Each number is 200 + 20 x the weight over its row's rms, rounded and kept within 0 to 999. Layers, rows and columns count from 0. The size before them is the row's rms in percent of the matrix's.

# up: layer 8 MLP up, 384x192, rms 0.138, rows 134-158, columns 0-63
# down: layer 8 MLP down (transposed), 384x192, rms 0.131, rows 134-157, columns 0-63
up134,106,207,195,206,202,201,181,214,171,191,194,150,214,205,186,189,196,202,208,166,191,219,208,227,167,190,143,195,231,186,207,192,242,196,202,193,212,170,194,203,180,191,225,187,221,206,192,205,189,203,236,188,228,231,191,194,210,191,204,194,178,254,239,196,188
down134,111,211,204,195,181,196,191,180,163,220,189,196,264,177,199,211,211,218,198,224,197,208,174,182,196,181,209,194,208,229,198,217,178,204,168,216,175,172,208,200,157,182,217,201,170,180,219,207,201,209,172,196,188,256,168,210,224,215,182,200,193,203,194,197,245
up135,103,198,147,182,204,188,206,205,173,224,219,214,197,201,192,232,206,212,216,201,164,225,204,178,184,152,184,197,218,187,222,237,197,218,192,188,240,208,173,197,196,210,212,178,206,215,200,212,200,186,209,150,227,225,210,190,202,181,174,191,204,211,198,217,196
down135,092,214,215,213,202,228,194,196,215,199,223,224,212,202,207,198,175,194,194,220,226,217,182,184,162,224,180,182,191,216,185,166,200,210,222,188,216,213,198,192,191,204,218,195,190,198,178,181,190,196,208,204,212,234,190,193,215,210,214,217,205,165,198,215,185
up136,090,172,201,198,202,201,175,199,154,229,208,184,209,196,196,225,188,184,215,182,198,175,203,204,201,178,186,162,184,217,166,185,212,190,230,212,185,177,224,185,192,210,200,239,210,209,179,230,214,199,187,211,200,198,184,227,212,213,219,190,206,201,199,194,190
down136,084,212,210,202,173,195,194,167,229,204,174,205,195,183,193,192,191,158,194,207,226,218,250,156,186,201,206,203,229,200,208,213,224,187,164,226,227,212,210,184,203,210,206,162,172,160,236,205,215,173,171,174,202,186,227,231,212,170,166,214,221,182,187,235,187
up137,113,145,205,222,222,204,208,179,197,226,198,228,206,208,189,197,225,191,223,231,199,209,191,191,178,194,230,200,220,217,216,217,197,209,182,216,223,215,178,165,187,215,204,183,201,207,200,195,157,199,204,236,203,199,207,183,213,215,178,193,175,232,169,208,223
down137,126,200,209,208,203,156,203,211,191,209,204,213,225,216,179,185,203,188,198,218,220,170,206,223,186,231,181,203,198,190,197,216,195,161,237,194,203,253,189,204,185,200,172,195,199,212,224,238,190,192,203,176,186,186,220,192,180,176,178,188,185,242,196,225,182
up138,108,186,154,210,198,197,200,191,165,240,262,236,229,171,217,204,214,198,192,176,193,188,178,189,208,171,204,214,216,189,191,191,183,195,184,199,222,186,180,188,232,223,197,198,203,208,179,193,191,215,212,196,208,208,190,178,194,186,190,211,198,204,196,214,192
down138,094,194,202,202,170,196,182,189,201,204,229,215,210,214,220,210,208,210,171,192,235,197,178,187,183,229,213,227,186,180,195,178,180,201,225,200,229,191,191,206,199,204,206,211,179,189,187,196,181,221,193,229,192,217,180,206,200,216,200,196,207,185,188,205,212
up139,096,184,176,237,157,203,176,168,198,196,215,194,178,202,209,237,194,230,241,240,212,213,162,212,199,174,192,207,223,235,218,234,225,216,197,199,210,196,190,187,177,220,198,192,208,227,202,206,189,210,208,191,177,229,215,186,204,201,180,176,214,194,219,177,172
down139,096,215,205,176,182,207,196,193,214,190,197,201,220,217,208,215,199,202,204,198,194,203,181,228,202,155,177,207,195,225,212,183,197,192,161,166,217,209,209,178,186,183,195,201,210,210,176,230,188,236,200,219,199,231,219,181,232,197,178,228,210,216,193,195,185
up140,097,219,176,188,173,188,190,197,172,189,203,189,182,210,192,214,187,216,174,213,212,185,193,221,201,183,214,173,230,214,167,198,185,198,200,186,212,158,245,196,221,209,179,191,206,173,218,195,176,198,212,205,230,205,179,206,207,199,206,208,193,181,224,181,208
down140,101,200,199,226,230,183,212,154,235,180,185,226,173,206,202,188,177,218,185,171,193,204,199,189,195,219,163,193,198,190,247,186,213,189,196,197,165,209,170,237,177,184,204,208,179,154,201,240,221,191,228,198,187,214,220,220,204,213,204,214,225,185,181,217,198
up141,110,188,213,200,195,198,218,213,200,215,172,180,203,202,200,206,206,216,226,189,212,181,211,206,161,168,171,207,227,227,191,171,192,190,203,160,219,195,182,171,219,209,199,221,210,244,211,210,197,162,184,234,216,225,231,200,259,186,187,205,223,188,208,212,186
down141,106,212,200,153,218,205,193,197,210,199,221,222,213,191,178,163,194,210,200,195,225,194,196,189,221,199,206,178,205,185,216,158,204,204,186,184,167,189,221,189,192,193,225,194,223,215,201,193,186,213,212,202,196,190,171,201,171,243,179,195,191,200,222,191,214
up142,081,185,161,224,203,167,183,229,185,215,239,237,203,221,201,179,210,192,228,175,209,195,183,198,222,191,177,205,190,216,203,203,152,224,241,218,203,217,203,203,219,207,153,210,189,187,207,192,216,223,221,184,206,185,211,182,211,209,226,204,210,169,210,198,176
down142,075,224,200,237,177,221,220,184,193,203,192,196,200,212,213,191,187,217,208,192,211,182,197,214,175,154,215,193,221,202,217,178,207,205,199,222,225,233,155,198,204,233,199,208,188,203,201,190,184,198,170,217,228,161,212,191,209,202,189,213,202,173,200,220,244
up143,130,191,170,207,211,214,177,173,223,211,237,217,198,164,197,175,193,206,209,168,208,218,216,199,181,173,180,199,239,219,218,195,180,146,207,219,223,225,189,198,200,194,185,189,223,206,191,228,158,203,238,164,223,209,217,173,203,198,164,203,217,257,223,200,178
down143,099,203,201,204,205,208,220,197,215,203,217,201,191,210,189,191,167,207,204,214,195,202,192,183,208,212,203,186,193,198,208,182,207,186,204,211,210,205,181,238,206,219,215,193,196,195,186,189,184,184,206,189,194,202,214,186,226,171,212,214,194,205,203,197,197
up144,087,205,187,231,182,230,166,170,159,249,188,221,207,216,187,206,212,184,200,188,195,179,178,239,213,213,219,168,217,222,207,210,227,179,168,173,195,167,189,185,224,195,222,196,214,212,184,210,198,207,183,204,232,199,193,211,211,190,152,213,207,169,207,176,199
down144,086,212,175,209,194,203,213,220,211,204,214,172,206,229,196,211,187,191,178,229,160,146,203,212,193,184,255,199,184,206,228,227,215,209,148,192,195,195,224,207,175,241,239,186,229,202,211,206,192,238,184,199,243,179,235,218,161,207,178,201,195,187,174,187,184
up145,104,155,202,201,242,222,209,191,177,233,211,213,214,200,200,169,231,195,182,199,205,181,171,197,195,203,200,225,212,216,210,192,194,206,220,208,198,232,168,195,177,202,206,196,257,195,205,160,199,209,203,195,181,176,173,188,227,197,164,204,245,200,253,189,200
down145,108,202,220,179,175,198,184,214,219,139,194,207,197,200,253,236,212,192,234,194,203,181,159,214,181,224,221,197,176,207,207,220,218,204,212,195,233,219,195,182,195,187,197,188,200,201,216,218,189,190,240,210,145,192,187,210,208,228,219,219,200,199,183,141,222
up146,105,203,203,204,161,225,171,171,189,226,191,212,197,243,189,216,211,190,172,208,185,175,239,232,181,193,189,202,209,217,200,215,178,183,194,211,195,185,178,178,190,212,199,200,198,212,171,175,208,196,190,185,161,198,199,201,200,226,204,195,165,173,214,176,217
down146,102,208,177,228,230,206,183,189,205,232,171,236,215,210,210,203,186,216,161,196,192,181,213,179,203,200,178,203,226,199,199,197,213,240,199,212,223,206,199,209,227,195,218,191,184,174,167,172,210,218,214,213,174,227,202,197,177,168,173,197,205,186,207,226,171
up147,110,168,182,204,209,234,183,221,224,208,184,177,202,212,203,201,222,202,211,215,193,202,234,192,206,182,200,199,192,254,170,220,207,176,206,191,188,165,206,155,233,205,186,208,193,195,190,183,186,174,187,194,209,211,207,179,226,223,219,187,200,216,198,205,171
down147,117,174,184,181,175,200,206,217,188,203,189,234,201,190,180,198,198,192,183,178,169,213,237,176,214,210,210,175,166,202,198,222,191,239,234,216,239,226,205,218,167,198,194,200,234,191,225,224,197,212,212,195,195,177,201,192,216,177,200,216,216,202,195,185,199
up148,082,195,204,206,187,187,188,207,197,228,174,196,199,197,198,184,201,170,198,210,207,195,167,201,160,204,182,189,217,231,221,216,224,169,220,191,177,195,215,209,215,241,185,208,217,252,208,213,196,160,213,209,218,236,234,192,218,173,213,189,214,172,260,223,223
down148,077,226,226,234,163,212,215,207,227,192,193,174,226,229,212,196,165,158,202,209,178,232,186,240,209,189,181,199,234,203,195,211,189,184,198,186,184,186,214,207,217,191,208,203,215,241,169,196,211,180,215,208,211,198,205,194,229,245,196,204,203,196,196,205,208
up149,098,177,205,186,217,241,168,187,175,199,194,220,211,219,166,174,195,197,213,176,205,206,209,206,185,197,185,187,208,189,198,201,190,211,206,177,190,204,203,194,236,160,196,219,181,206,173,209,172,181,219,193,184,199,210,188,194,187,198,188,235,205,180,181,188
down149,096,237,194,199,219,202,171,210,179,207,202,203,213,228,206,197,225,220,203,189,164,181,209,169,169,216,198,171,173,184,203,183,182,204,194,205,212,179,210,170,202,216,167,205,207,234,188,200,205,238,208,191,235,210,192,213,186,251,169,200,209,195,193,185,187
up150,095,192,184,198,162,232,189,196,217,203,209,201,173,183,188,201,221,252,214,219,206,215,232,232,181,199,209,193,202,216,183,204,219,201,246,193,209,204,173,167,205,191,146,199,198,228,216,204,208,197,218,171,157,260,172,212,191,222,174,166,225,198,208,170,203
down150,085,190,201,187,203,194,188,193,193,185,191,190,196,175,213,229,208,199,172,195,198,196,214,177,186,198,200,214,212,203,199,186,212,194,174,228,211,171,190,209,196,211,187,207,193,205,196,168,205,177,228,186,177,199,199,210,195,188,187,214,238,196,199,179,173
up151,116,204,183,219,180,209,158,209,232,252,192,186,213,225,156,208,196,211,205,206,209,193,158,207,179,175,154,201,214,209,223,220,208,201,209,196,193,208,227,188,212,200,177,190,174,218,190,187,201,160,224,215,178,194,198,184,231,189,213,181,209,218,211,224,195
down151,118,226,199,205,226,200,188,176,207,193,177,217,236,208,192,235,220,200,186,193,199,195,211,170,184,233,186,181,213,227,211,191,174,208,186,191,175,167,209,207,149,162,179,218,245,158,172,184,174,201,215,217,186,207,180,220,167,214,177,206,199,191,209,221,172
up152,123,190,204,225,177,204,186,193,195,222,201,218,184,181,132,213,204,209,225,195,217,200,198,209,213,186,202,187,223,226,195,188,250,202,198,202,178,177,188,186,233,192,202,257,191,203,181,222,184,193,207,166,179,218,168,160,216,221,194,160,191,228,204,213,208
down152,149,190,197,199,201,175,204,220,172,222,185,241,215,204,204,189,201,199,159,245,211,247,210,188,179,210,216,197,206,205,170,199,217,230,162,211,198,209,207,207,220,216,191,204,214,175,206,185,214,203,206,226,170,189,202,152,147,194,199,173,202,231,189,224,229
up153,102,196,218,203,195,211,239,193,217,198,181,217,202,179,192,171,196,246,180,221,174,190,195,149,181,205,165,176,224,187,202,154,190,192,225,199,213,213,180,199,197,203,208,248,227,237,216,204,153,200,208,230,234,221,194,171,229,200,219,192,191,195,213,194,154
down153,105,182,175,178,200,194,236,158,189,195,159,218,215,202,222,189,161,183,198,230,182,197,185,224,231,197,200,182,216,190,189,199,144,173,175,235,209,163,193,178,192,186,180,210,196,218,221,210,142,193,217,190,165,177,203,216,186,239,202,220,205,207,179,176,201
up154,076,161,204,187,238,233,189,168,184,202,177,204,190,214,199,140,215,185,219,220,188,173,177,186,220,198,218,189,194,183,232,220,195,214,206,205,232,138,190,173,201,228,194,205,221,205,149,179,199,194,192,193,197,192,211,192,197,188,197,176,203,216,198,204,256
down154,061,197,212,251,212,252,226,193,227,195,207,176,228,209,219,201,197,179,182,186,179,143,208,209,200,205,246,159,192,174,193,208,215,212,183,217,241,184,209,185,173,206,213,193,201,232,210,189,197,200,208,219,199,196,178,206,213,200,215,131,206,211,156,190,189
up155,104,198,210,257,186,204,209,142,162,176,215,245,180,212,197,232,228,203,195,211,220,158,151,189,222,176,183,196,264,170,200,198,186,208,219,205,235,174,186,199,233,207,207,227,206,182,213,206,195,203,188,173,177,188,196,223,180,202,184,202,200,198,219,207,209
down155,107,191,231,199,216,207,218,216,169,207,238,203,202,170,159,207,231,171,221,231,187,225,152,210,210,194,181,216,236,213,177,204,179,215,202,190,217,168,203,204,191,213,198,227,234,190,197,190,195,221,165,190,223,230,188,189,195,215,197,195,208,181,162,222,194
up156,090,211,193,186,185,237,208,214,198,197,205,228,221,177,204,166,196,166,249,202,204,180,198,181,192,167,178,150,218,199,188,218,181,202,175,187,179,179,201,217,177,219,231,183,187,202,183,175,221,208,199,196,237,211,175,182,198,246,185,205,208,185,225,194,189
down156,087,198,197,197,212,221,185,203,207,185,217,217,253,208,195,192,212,189,205,240,169,221,161,236,206,201,211,196,175,207,196,182,213,222,216,174,192,200,174,194,205,193,183,251,189,210,202,210,203,217,221,197,149,192,205,190,209,189,225,180,173,216,166,183,198
up157,078,197,204,186,214,230,212,165,206,171,239,202,207,206,153,152,196,219,220,172,217,206,211,201,210,217,184,207,213,184,191,182,196,208,209,190,213,236,210,186,216,207,180,188,191,185,211,189,201,212,180,201,239,226,232,165,200,200,203,196,222,217,194,154,187
down157,069,201,220,200,199,205,213,204,220,237,160,193,238,170,206,189,178,184,188,194,214,235,175,212,195,200,205,185,204,178,220,201,203,181,182,214,221,205,220,219,214,217,193,182,216,219,206,185,173,214,223,203,165,207,233,196,180,181,205,219,220,206,190,207,225
up158,119,216,197,220,186,199,201,213,173,194,211,182,163,163,189,213,228,235,223,205,215,246,175,172,222,179,153,176,177,187,212,208,232,197,220,216,203,197,207,187,206,221,209,200,189,181,237,235,186,176,193,238,203,206,190,181,204,192,222,185,186,191,224,169,185